Weights of a small transformer language model.
Training: a variant of Adam for these matrices, 1173M tokens, 4475 steps.
Each number is 50 + 12 x the weight over its row's rms, rounded and kept within 0 to 99. Layers, rows and columns count from 0. The size before them is the row's rms in percent of the matrix's.

# up: layer 8 MLP up, 1344x512, rms 0.0353, rows 591-625, columns 320-383
# down: layer 8 MLP down (transposed), 1344x512, rms 0.0337, rows 591-625, columns 320-383
# gate: layer 8 MLP gate, 1344x512, rms 0.0365, rows 592-626, columns 320-383
up591 103:42 45 46 57 69 49 63 64 63 47 56 59 67 71 63 42 42 31 35 52 61 60 47 61 46 58 53 34 47 49 45 56 63 47 39 56 62 63 35 64 50 44 50 59 32 51 44 43 43 32 37 55 60 36 46 26 56 50 53 37 41 53 69 63
down591 102:45 56 60 74 60 64 67 57 53 36 41 79 70 31 60 58 59 70 49 38 69 66 50 35 59 45 38 52 41 66 51 42 38 43 60 53 39 57 57 76 25 46 70 35 77 61 50 42 60 36 38 59 59 42 62 32 47 46 62 34 48 55 51 70
gate592 100:47 51 62 73 78 36 63 59 50 64 50 21 76 55 43 57 27 48 50 50 59 40 43 58 62 81 53 52 33 64 50 51 53 33 66 50 56 33 51 33 50 51 59 37 65 61 36 64 29 60 60 46 59 41 50 55 39 64 34 59 37 38 64 51
up592 104:38 43 30 56 29 30 65 42 64 47 41 48 72 29 38 42 60 57 35 38 35 52 59 32 58 46 55 43 70 45 43 45 40 66 37 42 31 45 41 57 61 50 48 61 46 60 69 77 62 37 59 67 58 38 41 42 19 52 58 55 35 37 64 51
down592 108:47 46 23 55 47 30 48 50 37 48 54 52 48 24 68 47 67 36 32 44 37 46 53 40 57 48 54 42 73 44 54 73 46 47 44 72 56 33 49 33 37 51 41 63 52 49 60 61 57 23 55 52 73 52 55 60 30 61 64 61 40 58 65 40
gate593 094:42 39 67 48 28 53 56 47 47 58 57 49 41 36 62 47 53 63 37 62 42 45 45 35 33 60 47 54 54 67 67 60 47 47 26 46 44 36 39 30 86 59 21 41 48 58 48 43 59 64 53 31 38 41 53 30 45 53 54 64 51 71 46 44
up593 094:44 57 45 56 74 47 49 28 41 64 60 39 28 65 46 40 48 52 66 40 45 38 44 42 65 41 61 65 59 56 66 17 39 73 35 54 42 50 31 54 53 57 47 65 30 54 37 61 63 55 42 42 23 44 65 52 63 45 51 60 53 41 41 30
down593 092:57 41 32 54 49 46 57 38 43 51 44 59 53 54 50 36 41 46 34 56 60 65 70 52 65 19 57 39 45 52 37 64 57 44 71 57 48 71 57 52 41 63 59 34 59 61 38 30 26 52 37 66 41 55 22 50 60 34 41 47 41 61 29 79
gate594 100:20 61 67 52 43 47 66 66 64 65 58 42 42 37 45 49 44 31 23 40 55 42 65 62 42 59 58 52 22 43 49 47 50 32 43 47 48 52 64 42 53 42 51 45 35 72 39 36 59 63 46 42 63 62 38 36 32 71 54 41 59 49 43 62
up594 099:44 44 70 50 39 61 53 56 60 72 45 37 64 53 71 60 58 51 25 42 59 70 44 40 48 51 42 43 49 47 53 48 47 46 49 42 61 73 67 51 46 42 43 48 49 59 31 43 57 51 59 84 66 68 40 44 50 59 48 56 44 40 26 60
down594 099:45 30 48 65 64 56 54 53 65 35 59 60 56 54 36 39 48 37 56 42 81 56 39 50 48 32 24 55 66 51 21 59 31 83 35 48 49 52 37 43 43 52 39 36 52 34 36 47 65 43 42 65 57 60 26 48 51 62 33 43 45 59 35 42
gate595 103:62 49 43 44 35 52 54 68 43 64 32 61 59 56 67 56 51 43 45 40 65 75 41 75 30 60 49 88 46 45 46 47 50 45 48 44 78 36 57 20 41 53 66 29 57 61 32 71 70 52 54 33 58 44 58 64 58 66 38 53 48 66 46 53
up595 106:64 41 33 43 30 44 67 35 48 40 49 43 22 55 56 67 48 64 37 56 58 40 63 37 54 51 53 58 48 35 51 49 57 59 39 58 38 41 52 57 61 58 49 55 54 63 33 51 43 67 58 43 25 53 31 33 58 45 50 36 58 79 54 36
down595 106:55 58 48 56 38 45 61 37 91 54 57 51 61 59 57 45 44 48 41 52 57 56 47 56 55 38 61 61 78 38 67 46 49 37 51 44 32 47 47 58 32 58 52 47 44 48 54 29 35 54 62 56 55 63 50 56 36 67 54 53 48 50 47 52
gate596 098:55 50 53 68 38 51 50 39 57 54 55 46 41 65 53 45 42 46 61 52 49 56 56 60 52 56 28 55 58 31 33 56 36 66 54 44 42 82 58 43 53 44 47 48 74 62 44 33 38 46 54 53 44 31 43 40 40 52 33 57 43 54 55 39
up596 103:36 45 70 48 40 51 33 43 35 66 73 44 48 64 38 43 48 55 40 51 53 27 70 59 53 47 30 81 37 58 39 28 45 37 55 46 47 44 46 68 52 48 44 44 49 43 43 62 50 63 36 55 53 59 51 52 44 55 53 33 63 44 56 68
down596 102:42 67 42 69 46 56 39 48 40 55 45 50 49 70 42 53 68 59 55 54 34 51 54 54 43 29 36 52 40 62 37 49 36 53 48 49 33 55 68 45 36 23 53 51 35 35 53 52 33 62 54 55 55 56 52 71 41 61 38 68 52 53 50 42
gate597 103:42 57 55 45 63 53 48 44 60 60 27 58 53 78 34 47 45 50 62 34 55 62 52 33 48 60 64 48 40 38 73 41 56 56 50 52 68 53 43 62 63 34 31 49 68 54 64 30 37 56 49 51 48 50 72 72 72 44 38 59 42 50 55 48
up597 100:57 42 45 24 45 48 46 50 47 73 50 45 43 53 29 71 65 48 45 45 64 54 51 67 23 44 48 53 67 70 51 57 51 60 44 40 48 41 55 20 62 62 35 61 53 58 60 40 43 43 39 71 37 44 36 62 57 53 55 31 39 58 62 56
down597 103:51 51 39 46 34 50 55 26 58 51 49 57 35 59 29 53 53 74 45 43 61 70 56 65 46 35 36 30 52 56 60 53 47 63 40 63 55 48 38 44 72 51 53 19 46 32 63 66 83 52 59 58 74 56 39 77 46 40 34 55 40 60 52 70
gate598 105:52 62 66 60 65 41 52 52 63 33 67 63 48 51 41 47 35 48 50 44 64 57 38 44 22 52 41 48 45 43 51 25 54 39 58 21 69 47 43 24 56 60 40 54 55 48 36 29 49 47 50 54 49 69 52 57 40 64 65 53 54 45 56 58
up598 101:44 69 40 47 66 51 59 34 33 49 43 52 23 56 58 42 32 46 74 47 77 49 40 29 48 49 57 64 64 43 58 44 39 70 55 38 65 43 33 68 59 45 65 48 52 45 42 46 71 32 40 61 48 70 49 69 39 42 52 54 66 50 44 48
down598 098:67 61 25 71 58 29 55 23 23 64 48 55 51 52 33 78 50 31 58 47 48 70 41 55 46 57 44 60 66 31 46 32 44 40 69 42 60 49 64 74 33 49 65 42 54 59 39 55 58 40 66 55 41 66 55 58 62 26 55 56 55 59 58 67
gate599 100:42 77 59 69 40 61 66 59 52 51 63 48 46 53 43 57 42 55 56 57 28 50 38 64 51 72 47 49 51 45 42 55 49 60 21 66 49 49 42 40 43 37 56 54 54 46 32 71 31 66 48 56 52 50 52 66 52 48 49 30 43 57 42 63
up599 100:45 57 65 40 45 35 36 60 31 75 55 38 62 42 43 46 63 56 46 60 48 44 32 76 27 53 42 41 68 48 46 40 44 67 72 41 55 52 49 55 51 53 63 80 50 54 34 45 40 48 75 62 24 63 53 54 67 52 40 34 50 70 30 37
down599 103:28 41 58 54 48 36 54 59 23 46 34 42 41 50 42 43 45 63 28 65 31 33 42 57 55 47 68 64 53 30 34 40 61 43 57 34 36 32 60 43 47 56 53 50 34 29 32 44 48 50 40 58 40 54 53 53 55 45 26 46 49 40 71 25
gate600 085:32 55 53 52 45 51 62 53 35 41 50 62 54 41 49 57 40 47 58 48 60 53 68 60 27 48 54 48 62 32 53 34 64 56 58 49 65 63 49 43 47 38 42 45 53 55 44 59 48 58 70 48 66 71 53 43 72 60 51 63 53 31 46 44
up600 081:41 58 56 59 48 38 53 71 56 44 63 50 50 35 69 53 47 53 50 34 39 67 43 46 46 39 61 30 68 29 58 42 68 74 61 33 53 75 33 54 69 64 42 60 55 54 43 86 32 64 38 63 67 45 78 54 80 54 51 46 74 31 55 32
down600 087:69 54 54 63 31 57 41 52 60 61 30 50 37 51 55 51 50 42 73 37 51 56 58 77 54 47 37 70 65 50 55 72 80 60 43 46 35 60 37 65 58 49 47 39 50 46 48 50 49 42 41 63 43 41 62 59 40 58 41 41 52 48 44 63
gate601 086:47 33 34 49 31 49 54 21 16 48 74 48 62 36 56 71 47 49 47 49 40 46 47 57 60 48 46 28 36 61 39 57 66 62 53 55 57 40 45 59 50 39 47 55 59 56 56 53 53 54 28 52 62 43 32 46 53 74 52 46 44 38 40 37
up601 091:35 49 42 78 74 42 45 48 67 72 53 43 62 49 42 41 43 46 63 45 60 69 67 38 49 44 55 36 49 66 63 42 44 38 50 50 60 41 37 44 25 45 52 39 55 53 58 47 57 48 45 40 67 27 52 38 44 74 40 35 32 38 48 62
down601 089:49 40 36 72 38 46 69 41 35 68 39 48 66 35 58 65 35 59 56 50 43 51 45 42 40 34 61 38 35 56 47 72 48 45 37 55 55 39 55 48 31 51 32 59 61 47 40 46 48 28 41 44 69 38 35 35 62 51 48 66 45 64 58 50
gate602 088:68 55 52 63 46 29 65 52 53 31 64 41 67 44 52 67 49 47 54 38 26 36 57 73 39 44 40 26 49 37 45 49 59 27 66 40 64 37 39 63 45 40 43 40 49 47 64 63 58 65 43 74 46 52 70 56 37 50 51 43 52 45 44 45
up602 094:57 45 52 67 50 41 38 63 57 29 54 48 48 62 50 45 57 55 55 48 79 54 61 20 37 50 55 51 59 44 41 41 47 37 59 53 60 39 60 60 43 54 54 53 37 40 55 52 46 50 83 61 53 64 40 59 64 54 50 61 46 51 56 48
down602 096:51 45 60 82 46 50 57 43 44 30 50 55 46 43 62 51 48 31 57 64 65 44 36 37 40 39 59 39 39 52 32 46 59 21 57 35 39 43 60 40 52 50 31 38 53 67 53 56 60 70 66 54 33 52 43 63 45 42 49 65 49 41 46 34
gate603 112:58 48 45 74 35 60 47 40 51 56 59 55 44 42 37 65 51 55 47 24 47 33 45 28 55 49 57 59 52 45 40 31 30 51 36 53 51 57 70 47 51 78 42 70 45 69 59 61 26 66 54 65 54 53 64 39 49 41 28 44 10 61 41 60
up603 101:42 50 69 55 38 28 45 34 55 54 59 35 59 61 55 61 25 53 47 52 33 66 51 53 48 47 43 37 49 34 59 43 51 52 58 62 22 50 48 54 66 33 66 46 51 60 62 23 52 43 51 56 63 50 33 42 61 52 55 54 71 40 42 60
down603 100:45 54 51 40 50 48 72 49 29 48 45 62 54 60 45 33 57 53 31 31 21 51 52 37 55 46 75 43 43 46 48 19 30 59 45 58 50 41 55 28 47 59 53 34 34 53 34 52 39 25 42 63 54 43 57 44 43 43 24 65 60 28 55 54
gate604 104:58 20 59 59 53 34 40 69 47 41 37 36 54 61 57 57 61 31 62 54 45 40 39 47 52 68 65 51 56 48 53 40 46 31 37 41 42 50 40 46 65 67 69 60 34 64 37 41 46 56 39 39 33 53 56 34 38 63 56 61 55 47 73 58
up604 100:76 50 37 57 57 61 57 32 51 41 47 26 37 49 41 63 38 61 55 39 47 58 35 58 56 38 53 69 56 62 54 53 65 63 72 46 48 53 73 34 54 46 55 65 37 38 32 48 64 66 51 60 56 46 52 34 30 69 62 41 31 35 43 61
down604 099:65 38 54 44 23 59 60 55 38 43 39 61 49 64 55 45 57 56 50 43 42 48 25 50 35 52 47 28 51 52 45 52 50 47 62 85 41 48 34 57 44 50 58 51 38 57 37 53 40 40 57 55 30 36 69 58 58 29 26 59 56 53 60 71
gate605 105:39 51 66 54 50 61 57 40 33 71 58 34 72 41 34 39 62 48 55 27 34 54 61 60 28 65 33 61 69 42 45 60 38 49 57 61 46 55 68 56 44 65 36 36 36 58 48 41 49 40 46 38 60 67 56 40 53 47 49 45 25 65 54 59
up605 102:66 53 31 51 42 61 41 85 40 72 38 31 75 42 61 50 20 42 61 47 67 46 51 44 72 52 48 54 70 54 38 48 57 45 61 56 60 67 51 49 44 54 60 61 40 46 41 46 42 44 70 56 25 65 24 40 39 44 42 29 51 57 54 50
down605 102:28 56 50 55 36 43 53 57 50 45 45 33 40 49 51 49 56 32 40 44 63 60 60 36 48 21 52 42 49 41 34 52 51 45 48 74 61 49 42 45 56 35 53 35 48 28 47 71 63 57 50 61 80 53 26 32 42 43 57 58 44 60 55 43
gate606 095:39 46 57 59 41 47 46 42 47 82 76 50 43 58 52 62 64 39 50 54 41 69 43 48 38 45 54 58 81 46 61 50 50 47 79 57 47 64 41 31 23 61 51 35 46 43 45 67 23 44 50 46 49 52 39 62 37 52 39 48 47 65 52 36
up606 096:08 59 48 29 51 61 40 43 52 46 39 60 39 42 30 47 66 63 47 69 73 48 60 42 49 51 56 64 50 30 53 45 67 60 61 35 59 46 63 40 40 62 55 30 59 54 46 54 41 54 50 60 63 43 56 44 58 44 42 43 64 72 55 64
down606 097:67 59 47 53 63 47 61 41 47 45 38 44 60 58 50 40 38 71 64 55 51 38 57 34 54 58 48 45 46 27 60 36 47 54 44 26 63 49 61 54 58 42 63 53 59 55 37 33 47 55 56 45 61 57 53 46 59 40 66 40 58 56 60 46
gate607 082:48 23 52 49 69 52 59 50 52 67 40 64 56 59 54 66 52 49 59 31 34 49 40 64 66 61 56 50 63 41 50 28 34 62 30 55 26 61 57 58 52 56 52 35 62 46 60 38 59 53 35 38 58 53 72 19 69 70 44 20 51 51 54 52
up607 087:69 35 50 32 61 75 60 54 54 60 44 70 44 62 62 70 49 20 47 43 41 60 42 57 49 69 50 58 54 46 56 44 35 53 60 46 19 43 64 55 56 54 47 48 40 51 71 51 49 58 47 43 40 50 60 29 63 56 70 52 63 44 59 52
down607 091:61 54 66 55 55 43 34 72 39 46 45 56 29 54 45 36 60 59 34 66 58 35 60 35 47 31 45 43 47 68 57 58 55 51 44 60 69 51 32 46 47 23 52 36 61 53 57 60 64 39 56 75 41 51 50 53 24 54 30 36 42 49 44 54
gate608 082:30 37 45 52 65 62 39 73 37 82 60 45 51 48 54 57 51 44 56 53 53 61 40 50 57 43 41 44 57 49 43 37 44 54 66 62 43 64 49 65 42 38 41 58 28 55 60 35 75 75 55 54 53 65 54 35 67 66 53 49 41 66 52 46
up608 084:42 45 62 51 74 77 52 62 47 56 56 55 22 63 52 54 55 44 48 59 51 53 41 28 59 50 43 54 59 35 49 42 50 47 61 52 45 64 44 66 41 52 58 69 26 46 58 54 48 55 62 45 39 46 59 48 52 35 48 52 58 45 55 43
down608 087:43 54 56 47 60 50 53 46 56 24 37 49 38 60 50 30 53 56 49 43 44 61 67 49 63 45 37 56 71 55 63 59 46 52 49 49 60 55 55 53 59 43 51 68 66 55 38 72 55 36 49 55 79 47 58 53 28 44 67 53 40 43 53 38
gate609 100:62 50 43 58 65 41 41 48 34 49 28 56 49 54 50 76 38 39 77 48 47 47 50 64 43 30 38 52 60 42 36 54 37 44 37 31 43 32 47 34 64 54 52 56 60 48 41 39 51 70 43 40 57 55 65 36 61 55 47 41 40 55 40 68
up609 104:63 47 63 43 46 50 17 50 44 50 61 41 42 83 45 56 45 65 51 83 31 59 37 48 53 73 62 31 46 36 44 38 67 68 43 46 50 60 52 75 45 32 46 50 58 64 33 54 55 64 74 56 27 69 61 27 74 40 28 49 38 40 51 37
down609 101:75 42 44 43 70 48 45 50 48 52 65 53 61 53 42 32 48 63 40 60 36 64 80 45 39 41 72 30 42 51 45 47 42 46 23 53 42 68 53 48 50 42 53 47 59 39 57 42 68 48 59 55 55 33 45 40 91 40 78 47 68 43 31 46
gate610 104:41 57 64 64 51 63 60 25 46 45 45 59 50 40 34 72 25 50 82 18 65 43 29 69 55 59 35 61 32 51 53 63 60 66 47 44 57 66 34 54 60 27 54 37 49 65 46 41 57 46 29 37 39 42 37 57 65 51 80 48 50 37 59 62
up610 103:38 33 33 42 44 61 37 56 20 68 31 56 40 43 49 41 45 66 61 66 40 73 62 61 32 54 71 47 49 40 54 45 50 42 74 39 57 35 46 56 60 33 61 55 30 80 61 56 47 61 48 36 60 55 45 50 33 57 45 45 39 47 69 47
down610 100:46 41 51 57 56 35 54 55 42 58 49 22 52 41 49 35 70 65 47 54 24 47 40 55 54 31 77 81 80 48 43 61 47 53 40 41 64 38 53 41 56 39 55 52 34 38 57 45 64 48 38 51 60 45 53 54 55 38 59 48 75 61 62 46
gate611 100:61 54 55 58 69 59 58 48 40 32 46 55 45 66 45 41 40 47 30 15 40 34 53 47 35 65 49 45 56 51 55 58 45 45 42 63 81 65 69 49 69 70 29 47 61 49 54 65 75 65 50 37 38 48 21 62 91 52 57 46 37 48 50 56
up611 102:45 59 69 67 49 44 53 70 50 55 52 36 61 69 28 73 34 56 47 60 42 39 54 60 34 55 43 73 68 47 69 40 40 58 48 65 51 51 63 41 49 60 36 40 60 47 58 49 57 49 50 50 62 35 51 47 55 53 42 52 41 47 62 26
down611 104:60 38 34 58 51 41 33 60 53 54 51 32 53 51 68 37 55 56 47 56 54 61 82 64 53 53 29 82 47 53 54 59 60 67 51 72 30 49 74 58 50 39 63 53 45 49 56 50 52 34 44 17 56 60 36 37 57 66 45 56 60 40 51 62
gate612 110:59 34 64 37 63 46 42 42 50 60 65 62 32 63 47 65 57 62 47 23 32 30 49 56 64 45 34 66 71 39 34 31 54 45 50 75 32 45 55 38 67 55 59 47 33 43 57 39 48 44 33 52 48 51 46 40 47 56 54 25 63 42 51 49
up612 104:48 63 57 55 60 35 54 45 68 46 43 57 35 47 56 44 23 44 50 49 55 44 46 46 37 37 34 37 40 36 51 44 63 49 80 48 62 66 50 65 48 39 48 58 39 52 63 57 37 48 82 53 47 56 63 42 44 52 43 45 43 56 40 67
down612 105:58 61 71 46 42 42 60 46 63 51 47 46 53 45 52 77 56 60 77 51 55 42 56 57 51 52 49 51 66 68 61 55 32 62 43 59 38 52 37 51 50 70 44 63 55 56 57 53 57 72 39 40 53 56 44 56 57 50 59 69 46 46 55 36
gate613 102:46 59 65 37 46 77 50 49 47 57 21 75 57 45 35 43 59 62 51 36 67 53 43 65 56 49 45 38 46 58 35 48 60 56 49 36 61 55 53 58 34 44 43 49 64 36 58 40 37 46 37 38 56 70 48 48 65 55 69 55 48 63 45 71
up613 100:54 23 55 62 65 59 50 71 54 48 60 57 45 32 52 36 57 47 46 43 46 58 53 26 43 54 44 77 43 53 69 59 47 26 48 36 68 43 39 22 81 70 45 52 63 56 53 37 67 47 62 47 57 35 52 39 72 62 57 51 58 40 52 34
down613 102:42 36 43 44 69 54 40 58 47 51 44 47 44 63 60 61 65 68 70 49 63 50 38 44 16 33 57 50 43 30 43 57 37 48 53 27 60 57 61 57 52 42 68 65 59 54 48 46 49 48 35 37 35 28 60 26 59 42 55 30 41 79 54 39
gate614 108:65 57 42 77 68 46 59 48 55 44 55 34 62 48 45 44 43 43 58 37 67 76 43 64 67 46 45 42 57 41 32 48 63 68 57 50 63 67 56 40 51 65 49 51 44 60 46 57 49 72 52 40 73 45 41 37 38 63 54 41 40 57 47 55
up614 100:57 42 56 49 47 42 39 36 43 52 35 42 33 39 55 59 36 49 33 45 50 58 51 49 68 55 55 51 52 61 62 43 50 29 58 40 44 35 50 41 70 26 57 45 40 58 60 23 39 64 51 36 57 48 54 72 36 37 56 67 54 47 50 43
down614 100:56 41 58 60 43 53 64 65 47 43 39 37 46 49 45 63 34 65 52 33 71 55 49 59 60 57 45 56 39 52 53 27 66 61 46 76 42 40 60 43 61 70 37 35 36 40 32 28 69 59 62 53 27 34 61 60 34 76 61 42 52 60 50 46
gate615 092:47 47 48 55 63 25 55 62 42 70 55 62 51 60 52 59 64 80 52 45 39 51 52 58 62 45 52 47 60 36 39 50 51 51 45 47 42 49 60 32 60 46 64 59 47 50 55 51 54 37 50 63 49 62 53 44 52 61 58 62 62 44 47 61
up615 098:59 34 38 55 40 31 59 39 41 60 24 44 66 34 56 54 32 55 41 76 30 43 53 44 19 46 42 41 51 67 47 49 64 43 47 63 29 38 46 64 53 39 52 47 38 59 46 50 56 71 35 39 49 62 63 51 37 46 47 50 66 55 58 43
down615 102:56 50 54 40 59 38 65 45 37 59 38 46 51 59 54 66 38 58 52 58 38 46 57 55 50 41 47 36 54 56 53 58 56 43 48 77 37 52 57 61 60 43 67 43 35 62 51 37 68 54 42 38 44 66 59 39 58 53 61 43 87 58 46 46
gate616 103:52 41 54 33 49 70 47 68 58 62 64 59 54 30 42 41 53 60 57 64 43 38 54 69 55 53 49 59 55 35 37 57 43 51 35 39 24 45 48 46 40 53 46 62 52 57 45 57 46 91 50 48 42 57 40 33 56 62 78 32 79 58 68 61
up616 100:55 33 60 64 47 55 65 43 37 61 50 57 63 51 51 49 23 53 49 44 69 44 57 49 74 65 50 85 55 46 72 57 51 35 57 53 59 49 32 55 52 59 55 60 67 47 34 44 63 58 54 66 52 68 26 43 55 46 73 44 51 53 68 59
down616 103:46 50 63 40 62 53 42 46 42 52 62 52 70 37 37 55 49 57 36 45 36 66 52 66 54 39 51 61 44 37 54 59 62 64 56 35 43 54 40 40 60 39 49 44 37 71 57 62 67 73 33 45 39 48 27 50 77 50 48 47 57 57 65 50
gate617 083:41 44 47 59 32 44 68 51 59 64 65 40 76 50 60 37 59 57 41 41 49 43 46 49 22 61 48 28 46 38 44 48 55 53 57 50 60 47 77 53 49 21 72 56 28 48 73 56 48 58 55 50 45 48 51 47 55 61 59 75 62 34 46 70
up617 090:52 73 54 55 55 48 43 39 48 51 42 64 46 57 28 68 40 48 50 46 53 40 41 59 73 35 67 54 49 62 68 63 53 54 41 54 46 50 43 42 41 68 41 48 49 66 55 55 54 58 58 62 53 53 52 47 45 54 37 47 47 41 57 33
down617 094:38 35 55 44 32 48 46 64 72 63 53 42 39 31 36 45 60 44 45 62 54 39 26 53 68 45 73 46 44 54 33 55 42 44 65 61 38 26 66 42 46 74 50 43 35 50 57 49 50 40 55 46 46 36 18 40 53 42 44 51 39 53 58 58
gate618 107:52 76 28 52 47 52 53 55 37 50 33 29 45 40 56 58 24 41 67 28 57 56 44 53 31 47 77 48 60 46 59 54 34 55 56 35 55 56 45 42 55 38 51 32 55 28 37 69 51 38 30 54 63 37 52 68 57 50 41 40 48 39 57 56
up618 104:48 42 72 53 40 51 47 36 61 51 53 35 53 60 48 26 53 45 43 45 46 13 43 50 41 41 51 20 56 54 39 65 51 47 60 40 66 45 59 45 51 52 77 66 18 52 65 54 31 46 32 45 46 49 72 37 25 50 42 38 36 55 24 28
down618 105:51 61 62 46 39 54 47 47 61 64 50 49 44 60 48 36 75 38 59 47 52 31 46 51 52 56 40 48 46 19 34 39 56 73 26 58 57 49 50 65 79 60 58 64 49 40 55 53 35 47 58 51 60 50 48 55 30 31 56 49 37 41 26 55
gate619 119:53 47 83 50 35 62 45 59 47 86 45 67 41 35 47 54 54 40 54 30 57 47 12 52 48 45 45 40 35 22 52 50 65 60 56 34 64 64 51 57 61 63 58 70 26 45 37 46 63 60 58 60 42 53 56 35 56 39 43 24 27 57 54 57
up619 119:57 31 75 37 50 54 64 63 47 35 54 64 23 43 58 45 43 53 48 35 47 53 61 61 49 38 47 47 72 34 57 51 67 56 43 40 52 57 66 43 68 52 55 63 51 33 35 36 44 43 32 57 18 39 55 59 56 47 52 50 42 45 33 63
down619 108:40 55 39 51 49 43 47 55 44 40 45 43 44 44 52 45 35 46 46 48 52 49 58 48 54 47 40 50 42 37 51 46 50 54 41 49 48 47 50 48 57 42 60 49 50 44 43 46 54 59 57 59 52 60 48 50 59 52 55 44 48 57 54 56
gate620 095:56 44 50 53 56 44 73 33 61 66 39 34 65 51 63 46 58 59 57 27 39 49 64 51 48 32 38 53 45 38 54 49 47 74 45 57 38 44 73 61 39 31 56 49 56 43 57 76 53 51 59 65 28 54 51 41 52 62 40 36 40 36 55 53
up620 096:85 53 21 39 50 22 42 41 42 53 64 33 54 84 48 49 50 46 16 55 55 34 33 47 63 61 43 52 46 43 51 44 35 32 48 49 37 29 40 39 40 56 45 45 48 54 53 40 61 65 40 42 61 64 22 47 43 70 49 44 50 66 55 51
down620 102:81 54 38 50 49 38 62 30 63 61 46 47 38 72 40 62 52 67 58 39 41 46 33 49 41 38 38 47 46 57 73 68 44 56 38 44 34 45 58 40 71 43 63 43 45 49 62 54 60 49 28 38 42 41 39 38 39 53 45 71 62 67 38 61
gate621 102:64 39 61 69 42 45 54 53 47 58 54 25 61 68 36 77 44 64 51 17 32 52 47 57 23 46 55 39 61 37 52 36 64 42 52 60 47 61 53 49 56 63 57 23 45 66 45 66 46 59 39 41 66 50 46 35 70 70 53 31 41 49 49 75
up621 106:43 49 44 54 55 55 45 37 69 07 51 50 37 54 43 44 66 49 57 27 82 45 39 45 43 56 60 52 33 40 71 43 32 57 51 34 56 53 63 50 48 51 55 40 57 36 44 63 39 48 38 47 40 39 57 55 39 37 62 63 41 49 45 60
down621 105:52 51 51 30 53 62 44 45 50 10 61 62 41 41 46 34 76 34 68 43 62 47 21 57 40 59 82 46 56 15 61 23 20 46 56 48 64 63 57 52 48 42 49 30 56 39 59 74 31 62 28 55 38 25 51 51 62 34 60 61 38 56 52 41
gate622 102:44 45 60 36 52 41 65 53 36 30 38 41 65 44 47 53 52 64 47 47 57 38 52 42 33 52 51 50 30 35 34 58 50 37 49 45 30 27 37 27 66 47 42 48 48 58 53 51 48 58 53 41 62 46 37 60 45 43 41 37 38 53 81 69
up622 121:45 39 39 38 51 54 62 80 44 61 68 53 61 31 59 44 29 59 41 71 57 47 51 38 34 35 64 44 29 52 35 56 51 43 53 38 32 49 57 48 33 39 44 50 73 50 45 49 46 41 41 36 42 41 31 58 53 51 54 35 33 53 64 55
down622 116:31 54 53 36 72 57 67 64 29 59 70 55 54 47 63 39 46 55 45 56 45 54 67 54 32 54 89 44 43 37 47 70 68 37 48 38 52 53 61 44 56 46 42 41 65 43 55 51 35 29 47 37 46 40 29 51 68 49 47 32 34 68 57 67
gate623 094:49 41 62 34 33 59 71 61 30 49 30 54 52 64 43 49 48 82 50 57 36 51 63 84 53 45 31 50 45 49 75 63 56 48 43 44 53 55 50 51 56 27 58 67 40 51 30 63 62 65 43 61 61 54 56 45 45 57 32 39 34 23 49 74
up623 093:59 52 28 46 33 25 48 70 51 36 35 56 35 65 52 44 49 62 55 48 31 38 59 68 49 53 65 62 74 42 48 68 47 30 46 29 51 52 48 53 50 59 69 43 33 43 40 63 39 59 47 57 50 63 71 54 49 46 52 59 31 42 46 52
down623 096:55 59 23 44 54 46 78 54 71 40 52 52 44 53 63 55 50 59 52 46 25 51 55 37 43 49 61 40 49 49 46 37 37 44 53 47 50 54 40 60 54 52 64 45 42 60 73 49 59 60 52 66 33 38 51 56 56 38 34 58 44 50 53 46
gate624 101:39 44 57 43 61 69 42 48 50 27 49 68 65 62 41 63 42 60 49 46 69 45 49 42 67 29 53 57 56 32 54 24 46 46 52 60 58 33 36 49 55 26 48 52 68 57 70 45 39 55 39 53 43 58 42 54 56 38 65 68 68 65 67 69
up624 102:40 50 66 41 31 49 61 61 46 67 62 39 37 31 31 53 61 38 38 36 23 48 50 63 46 68 44 56 68 43 25 39 51 43 37 49 42 40 35 60 62 58 30 53 48 45 58 57 38 52 43 47 49 59 37 29 47 41 35 31 64 69 63 25
down624 102:43 52 52 39 46 47 60 47 60 67 59 40 46 47 45 63 27 64 52 56 48 44 41 51 30 41 59 36 36 80 42 46 23 44 64 46 69 65 44 59 33 38 36 40 63 70 51 46 46 46 42 53 54 51 55 39 55 31 53 54 67 39 45 45
gate625 100:28 49 44 54 38 56 45 19 37 59 64 56 38 84 50 52 49 45 24 32 47 47 43 63 54 57 44 65 67 53 44 43 58 54 56 36 50 67 44 55 49 45 38 47 69 42 40 20 43 47 38 47 58 49 71 63 72 49 63 26 66 49 53 67
up625 098:41 37 61 52 55 60 39 67 43 39 59 56 61 67 46 43 34 53 38 42 64 57 60 37 61 57 41 44 39 34 63 42 71 53 42 65 44 37 54 42 50 58 42 50 44 63 50 38 76 37 39 44 40 37 40 56 47 54 59 72 44 49 47 79
down625 099:53 45 51 44 45 47 52 59 44 62 47 41 33 62 54 59 49 70 38 29 38 53 43 56 52 25 44 62 45 56 48 43 60 49 64 59 44 59 39 75 56 45 62 54 48 70 53 61 61 58 57 40 42 37 25 50 38 62 51 56 31 33 44 48
gate626 090:58 72 47 34 29 46 66 48 41 64 57 55 62 50 48 49 48 51 70 65 49 53 49 94 47 46 39 63 58 59 62 55 22 31 81 50 53 48 56 62 40 59 51 70 41 45 56 50 51 63 62 59 35 62 39 55 58 47 55 49 55 64 39 59